{
  "num_hidden_layers": 10,
  "hidden_size": 640,
  "num_attention_heads": 5,
  "num_key_value_heads": 5,
  "head_dim": 128,
  "intermediate_size": 2560,
  "vocab_size": 43992,
  "hidden_act": "tanh_gelu",
  "norm": "layernorm",
  "norm_place": "pre",
  "norm_eps": 1e-05,
  "positions": "learned",
  "qk_norm": false,
  "attn_scale": 0.0884,
  "bias": "all",
  "tie_word_embeddings": false,
  "parallel_block": false,
  "init": "uniform",
  "init_std_qkv": 0.0327,
  "init_std_o": 0.0,
  "init_std_up": 0.0327,
  "init_std_down": 0.0,
  "optimizer": "cautious_adamw",
  "learning_rate": 0.000629,
  "lr_mult_o": 1.3,
  "beta1": 0.9,
  "beta2": 0.99,
  "lr_head": 0.00534,
  "max_grad_norm": 1.0,
  "warmup_steps": 290,
  "schedule": "wsd",
  "decay_fraction": 0.663,
  "decay_shape": "linear",
  "final_lr_fraction": 0.02,
  "batch_tokens": 131072,
  "max_seq_len": 1024,
  "doc_mask": true,
  "z_loss": 0.0001,
  "train_tokens": 618700000,
  "max_steps": 4721,
  "dataset": "wikipedia_en"
}
Each number is 500 + 25 x the weight over its row's rms, rounded and kept within 0 to 999. Layers, rows and columns count from 0. Numbers have three digits each. The size before them is the row's rms in percent of the matrix's.

# layer 2 attention query, 640x640, rms 0.022, rows 630-639, columns 0-63
077:486511476509465483521459508505475520476525488521528507551468498492451528522561473497499474435490461481533531477533513541477491480471519483519484477488509499493468496449516469500524532512468502
082:501456492505513537447494477476525533534493532444517518494542511497510488491532501513496513515460537519514531472463497478480479498481514475517518481519491528526488472538483463458487530520500521
082:540518518503530512482501503532518494457526477508515494459489480470485533504462505451482496522530533537508473476496468523468492481521481492524491509483528487455466467550522471505481453548461520
087:462541524522441495452520492486535477539494535492475466531503518464502502488509485482506486469481481491521511529471511480536498505459489503537502511533470475523521506522522518483535519503536499
076:508479454480532461513493488520474529512446478525529478551464535448514479514500530494493467493492493475490519456528506559487470502494489536500510534491526471498510484484533469510555473468474483
089:486466541503498511505531498446505530519477499515529527510532540487515524510494457508452476543490490462484493506490514515526477519484484526521493523487475526499494503476516529467519546505463497
093:473484534484485526518465499485477535478477476530522468475481455537467526521517540490484532490458491547469463499466485529499528520524508484514505522463468497461479521462468516581498494511505486
088:507457467515481507541530544497545503471521514509508506494487518497479516491486495466488532476530501540525455462505512526548495482507475508490499494513498501486465463495506461528524474444494501
090:497464523482487508492466480528534498519479492531472520504525473493512496534519477508490473502533535530515505451528494502504522515497462485544480487511486498467483506455481491503527461470482463
080:490519500513519469505531454524478522525475505524538532552501480474488480468502486511495527496485477516522524537513507478535531506507491496510521484494523486513507447472478476503478461491487497
# layer 2 attention key, 640x640, rms 0.0219, rows 630-639, columns 0-63
086:471521534487543513499503476470488461491503507504482486467525522508493480527537523516512529536489510490494491513533504503486501536461504477464477531522453477478515488556466499484508484494543467
087:523471500516518537530522522500513528514522476510478493519514479520528522520553476467520541504507480488537537487487514475454472513520517499530501466471489485476478461539485523478537482499488479
080:533491537518519469461528531529486465484471508498514513536468456532486508495457482465494505521545514511502495521487528489463488471476540511483469480489457504518534467465511515522529553533536486
085:479518524478529501508526484508537502498510488490469499475475462483506539502483538516527509527502473474463534466528520475481457513507494495458520464517509479516469488532536542481486520474465484
090:500516470477475473458486524487531488504524487509484468511511484490507466507533520483525483493517465499497536525518533457528490476484525506467500474461512496500443543516509490536485525478531521
083:515506525514485489501498511510502514534477512511500498521485497466494492509479519477518465509516531548547523504498494519457499511520504470505506510471462503482504511485536542485458520507498519
093:508528496531510533486492537464494503530500513547522476526525512526501488470514525488540450553509480512468478466501492520525494487522493471507497540514520528533513528516511481536544457470488543
085:522504501508485523543515503541476510553548486510516472537481503503542493493500501531521500526500464482532510523495532559490451500529477512502483491524513526472502506477540463471455497530490469
090:502477514552493508542488525458510496498451495551468518441519505469501487522535488482512498534508530531484482475537541526520504516492500487469482483479516478503521531513472471493477483506488542
088:513509494539480520484476454512518474552485540492448478461477510469517485519515508503471529507453494499530504482470470477514513503520466462487477512469510491505527507491476488507504490502522470
# layer 2 attention value, 640x640, rms 0.0276, rows 512-551, columns 0-63
101:494537530525522486465481517462505497455490506506500498471468478452503511429506490520509495440519525501489545477495494540500479469479483459506543452499472504556507435479538540483476531517452505
104:477498531511490515502501449561542482534467546497485470501476504561503546575495527492540509486470497476484471491570494458533502468493467490530467507505523500456468515495448502521527501472502459
105:554500498488495489441490504453474460473518479483519500500520497494500501489478501479488499522495505476506496477510521550514507517512512466509517478507517501542484482471521545497487509493502506
122:553483492516508488523560493535507470508488496521492544513511501524536496534483505483534484509507487496473505500552498487522533499546493478509480518533493526500474523509464502508506530486514486
107:464511529492496492496453529535507539528534492501494504491460473488496470479518505514536449509509482506514516527461490461519512450502480549494517506494497494454537539494486482462472494501494509
100:523519479511472528457521511489446515512468485508525557545537514514560481520473529477484513534481537514455479485474499515523471515537529452496514458551531470541457446501503495487516506495486488
105:470479517472503523555524464512487473523491548484480495479530460513520516555488483517528489489459493457494496490557497495476548505552522481534490503495491508474466528519461457541503509464500481
096:534477513480481498459477535491453521479499530456487477490475527453481486464488484497455503476527551507519476534441504518477463537511486454467561491500519516538515438506564554492526488498520498
103:508482500484504520510543542526508492468446459503525505511487498496525482477497501464497523498485478514457481487486489479503523547489503495480502504495543510510512458492502500500501532497506495
094:511512492513474506490493442520494474488504500485492475486501504515521563551455522520522536509455537489493516494532474472533508487515486465534447492466501487443491563496438450516516521515504489
121:510493494490511479509507489527520452492481500512491487515521479567522515575501522526523484510482504478494497489570508477505532474552497498505447548476492536485473548503441497547505487501496483
110:470528514501519476541528490503504482495471494481515493511505467470481505522521510477538488521509504488453480456531489502492526495530505492529414545511524525525498542523514496475525482499482473
105:526496521503503510502480521500529551509519463510496470490483537488507441473532505521486509464490514505463539524478476498481459495505502517498552480490553488496482462485524532447523470498477499
105:460474502510521521530500462517496447504478504494464518531516491547473545553478500494550483492461496488538469492518525513532505499496470478500444520487461511464495547527450474505470512465505495
112:502519511506487506499471513496483535492520492491521478524508547462464500454500483507471509461512534526515469495493459492538461509474487476504536510510500508509492479477531528510481519530470547
098:555462522480528490532520515486510495499500518489534526495476467482504524474487483527498508541527457535482532465492486548462520539510496460510504472542469489566514482471535483521477557496488449
114:491459461500472489493550494532502460496488544528471514511498444513529525547492529469497526519501517518530475518516532507496516502540500493492470529517506517540466501524459498540513506471502456
102:473522543492498503477466559457541517498522470501519485519525531483498466474549513505491509473525502517470515476468460520502498440483475482540574511466467507508489502494545510501527469484482540
120:480507528499480516482486484462525503504493513506518462472495524480478462432514469495462465473507532529509496502435463487527482480441476492514544464508527467517482479492564520483490493522507509
117:482539505495517513447445521455522518538522512523461507514479526501484508488493485495477498486500482496498516508470505507504477469453482545541570462505546508512523474476512519489488496487459534
101:538457487515488515490539512446443476461502462498564542528517505471532494465475481459443510502518524496483474510503520522519516563520509480484474503529525504552515465520501506517523538492500477
102:487480521503471479495490458502485506466483530491459472499527494526495498484489533464511542517487492528529465513510524528488504495524495464501496472496490531485468486547470520503516476502508508
099:497484516503505483495478526544542531514524467527520487507464534503482523545520463517520457538483440473517528482494478450462520502483490542496527499505490486452490540488490473474473498463487531
104:462515509503513489517463495547523525540508472533480512479522534491457485542528477531512458493504476454510540478522490501490531420534472510531501515460481504495527532479472474503509440497489527
103:493523504518517498444514485437517500456493487487516479510503513467500477468513466459500507488510547481461501508494504545492475552451518469503537496525537510543511442488568539467493505546510548
114:514499495514477528504508489501496504510464532501520525509513483513510492543470492504524496547511487499482517469561528513472518511539500465480441488543482488534514510526453478505505504513492481
096:489497485508480510555476470565488491542518488485450526488526504549458514514507488492518488550452506464497521531519486510485529493504497515502459506458458528493514559512489490503537468480514514
098:500472460491501511487495525479543509503495501493488494525499516507480511486536500481445507533533541474465481523489505483541492535470554503504514496484524494526462508483518525490534474536510487
098:448529498468485496460448470459536490461509483471493471526495504501466520491528513468522474472514538512545469505466510516517470492454494501505499520490495528458466479535479495522512475524481524
096:438503510473491487522479462504548506493514504503430481470475526510459536526521488479515493503512539496532450491508459452518495479508515536502543534487474487479505500509457514487510473510520517
108:488516513498478523479452515475482512481510520434488459482459498501491532437493486472508508488486532496518461507484487486522491497475504486531542478468502482473503502512561495494502514502514512
115:484456467468474474519541451550486450540509550517471523515514484566490508546451506509526493538488484470507479480535557499531519491507506464492459544516482483470477558519427473549504491480533488
100:493474543489491497532532475566517497522530505531471456503485497554457487519509496520554463482501478503490513499537487459514539454535471507534491511466503529436503536471485487513508454480503520
100:533454503474506517501489485523509460503503475503547450469526498525502521480485500466486487473484503526486494492528505439518509527484471494470476553505476479461475531509490491531516599507519525
113:493524512480489504540478527541540541540512487500470470495473500520464496527505484541542501524492492502528502479495497450496513450517467502538511510466456509437535543486495490526481481472474482
099:477470524508516523552505498545526466509516527485471471491471519499490542533485527526533514470466483477525466506566506499512523520505459497507463518457516545431491536532491453504527486491495525
106:518508493493508493447518507483467456465471489508535496517522497511507509463482509483456506499504536499464467474494553550526504559479498494454515486551534522519480483504533541474525562484517472
116:513476508495516510538546473552505465489501499475488525505499504504532522554476539514504535536464500488482491503557499513511513523536517500468442502501493484479493514521458513560493507502499472
099:531493465493482522500558503517493491503490539534476481523546450516536506539488511477530484526472493468509505472526516493515504499508505491484461495472508510460515531479469489519500545500499480
111:511503549513480510496495555493485525478519470500528490462514499476491492487525473523488463455515519503506541470450498490521495476476481535489565473472483496495520485474538500448525486484482501
# layer 2 attention output (transposed), 640x640, rms 0.019, rows 512-551, columns 0-63
091:479516511490509488494490468493511514515491503483501489488519548491484501510500466514474481483501469472512531515472479493473476450516505488503499484480497513496509502495539492437483499544489511
090:503475474508497503499502532543506483493510512530495522505511421524499486501510537510551510511507538500492475477537488487519515537519513513492501498488491503520483520500457511569515491484497491
082:487473508516494501493497489415498505517529503454495491492506584475507488482474482502423502503482479497506507521447550503489495522454499499518500493539490509498497487503519503453508511512491498
093:510441496511492490503503499461479482508511517484491511512507494500495504493482527497487527510495547536486484497498544500530515543474506503498474515533490519508488520498476510533499504477523496
085:513562495485509512496494497590500494505496523538498486494490435525504500516507504506575486497516497470501510497549442494496502478542514486501507500449512480510508501497492492522489485505495507
079:492456509511497493515502485428494507505517504450493504505523573475498504483496487500418509497499501503503505515463570501503506522449490511505488509538496508476497513511498511484497520483519502
097:498468491525505492503489522538498489506526510531485496506484408502510525507505503500556501532534523520491463489513501494503498535489500511497498499497470516515484496514453507555498511481492511
086:510515503475516518499510496458488511500503481467508501486492599480499464485483481477443495493490512480506527482466509524494497490483507495497525511520502524485516492515531499456503489511495487
097:490489511530490505520492477415479510482501501477514489497503611488512507513497521503439512493467512546511520517464561513523511517462500499478465504531510492540503518486549478465483497490507515
092:499474493487508513502495535546517494525525497530498523507509437505479496488502513508535505527533547478490476464507507475526533534480515529489491534510494544482509522513454511550505492474492479
092:505460486509494497518507530524513499492516518521499509513513443510497510495498529500542503508503552531477475469518486488518520534515501499507503511504492521517487518487452505555510511481504481
124:489482477500497487523501519491521547493481507531503499499481543511510505505491537508499474530496506515498494454505513499526497534497531524495526511487497508530474476505525500520495473488481503
087:493558504488491483510500468537488503518496502504507481507503513488484505508509484481525483493520511479503520490481456493489501468507511522499495522493515497482512504513529501500496495514510516
091:515461487504511511509512549536528503498499489518509507511498434513503490493507526512552491515502543530478468459529474491514500544518496513499527500503488513522495494495454504557519504483484472
089:492541513466496503499500502530513536494502500497511497499486539493485469500486481471511473489500486442506513463492450502515498478506517510508534509492515514483525500505536501483502489518499476
088:498472524513497502510499478417491505481503490473516486499533602479499515515507491517433521492477489524500527514443564492488459498488489488498481493535499507522497500489542476447490518506512525
092:514422490518506503509509539465506487499493505493503512505517499496494506483500505515477513512471517527483483494495527495484499555491480496497502492521488507518490508498454509515506514499503479
096:501547500490491476511498469532496524513486499516479455508493475493485511490497472465497489494495460500496510515500452523488498446510512483512515508450515503492496491502517515485500483517514501
091:509555494483515506483504506517506518492492484504507487487494542502494477499501485495501483474512471459514524492501463513488491470519514506497521497469516488493513499514539498470503486528488508
113:498530509491510517471515483544488463510497494495508502481512468494498496508521480520502514484529469450517529535499488472478509450518490498496486479488484452485517503501496509470497520526498535
083:492480517511497507476512486406517502481503491450513521492512604487512492507500478521420507490492499502514520534442581494493479500471475499497488485542498501491498493504536492439493518503502507
116:499460488471509502529487567523529525502505487481493496506507521485468504466477532492496489528518499504482500431492472501500500541490492507491542544512494527504510509509486511516512511481505472
083:507552511502498489486490483571482469506486519536502492510492418522510520528517515504588514490512503511507489516536466493519481472544513489488478513465506466507510487497489494536484497492513517
085:509523487503491479499489497583507496518507514545501483508492399516488530505513494490577489500538501507488485495559436493494517482524506494504505511445508494483502508501458516536501509506504503
085:484513504489508499493489478450494509505517506477488497486494574494493482494482471482435477489489465471508529504466527531484502476473503494509505497505495519487514490502554497447501489519485508
085:495439511517498498516501495439481478507506501482494500500511529486510516499502508504446526513482512534494488507464569507500497528472491498499483507529487518526486500505487496490492509490509508
082:504491490519500497502492521543509485497504497523487505503495407519500513510510522507578509518519514539494471493525481483501498515523487512503503502484501500513480494504452504552498493486490488
098:502527503473484495504516479515486513513496500478495507501493535477487494483488481472493486474511534463502505475471490513496532506481500535492521531513513511458530510531506512500504493494503491
101:524513481484515497485522530569527512494512492487513525508490438501496476471511490494547478489542537458470509468521436496496517490530495507502532515483489519464529509514493508506500500511488496
086:525516488486492496501515517572499520513510494513502489506480402504512500483505511479566481506532542500480473480559441522494530497509506509507524515476495515483504495505464512560513486480505491
094:511554509475510504488506514546515513491510490509506489511491495491496462482498470479534470488511493459484516480507438496503489466536503502511538502480506512489513484509517493485506483511490477
091:518436499497494505506506533490494484500513503494495515516521456500498503484507520513505522507491543509480483490508521482512504554495484507495495504540484514497500526509454508534508516480517479
078:504501489496488498506485517577495495510500528535498501492495390517502514514505541503580505510515529511501468486556460492518498518525507496498499502468494498517508509504456511561494501487509499
113:525514513466499510498489485463492496494513515472473524470500551523503475517502556481470487512475543489548501500490539541564495551473493499491481533520508531479527492508545486506491444474505482
080:509533493494493481509499497565498500516490511532492492509478416516501505505508525479576489500523526523497480500554446508534499477539517491501499518457507496504502484498478504547498479488516501
082:504499480488486502528493531568512499497496497536503510510501431514481487493514542489576490509511536504488474451536448495526516538511513525490514513487507507509505514501479501558510477489492483
084:496466512511509505499510512407495492490496488453491516488508589488509485491492501507414514506466486509506504510448544505495496516472483494502495492554488507506504506500512501455493503511508493
092:491447511511487501520493518481505494480518501489494512515504487497492512478488521505501510505492529527480481480489534489504510554490482504503496511531495522513489521500456500531494506474507476
084:513448487517516510515492526488499490508517507512508509504498472506506498491498534517506515526485525516491467490515538497503514564487503511499491503512487514528497504499464500519509514488489493
087:509564499492500489494484453536491509509505512505485478510482479510494498510497477466540480483511476494515512515519456511507479442525522497513498490456511500480507485496538500485492480519499507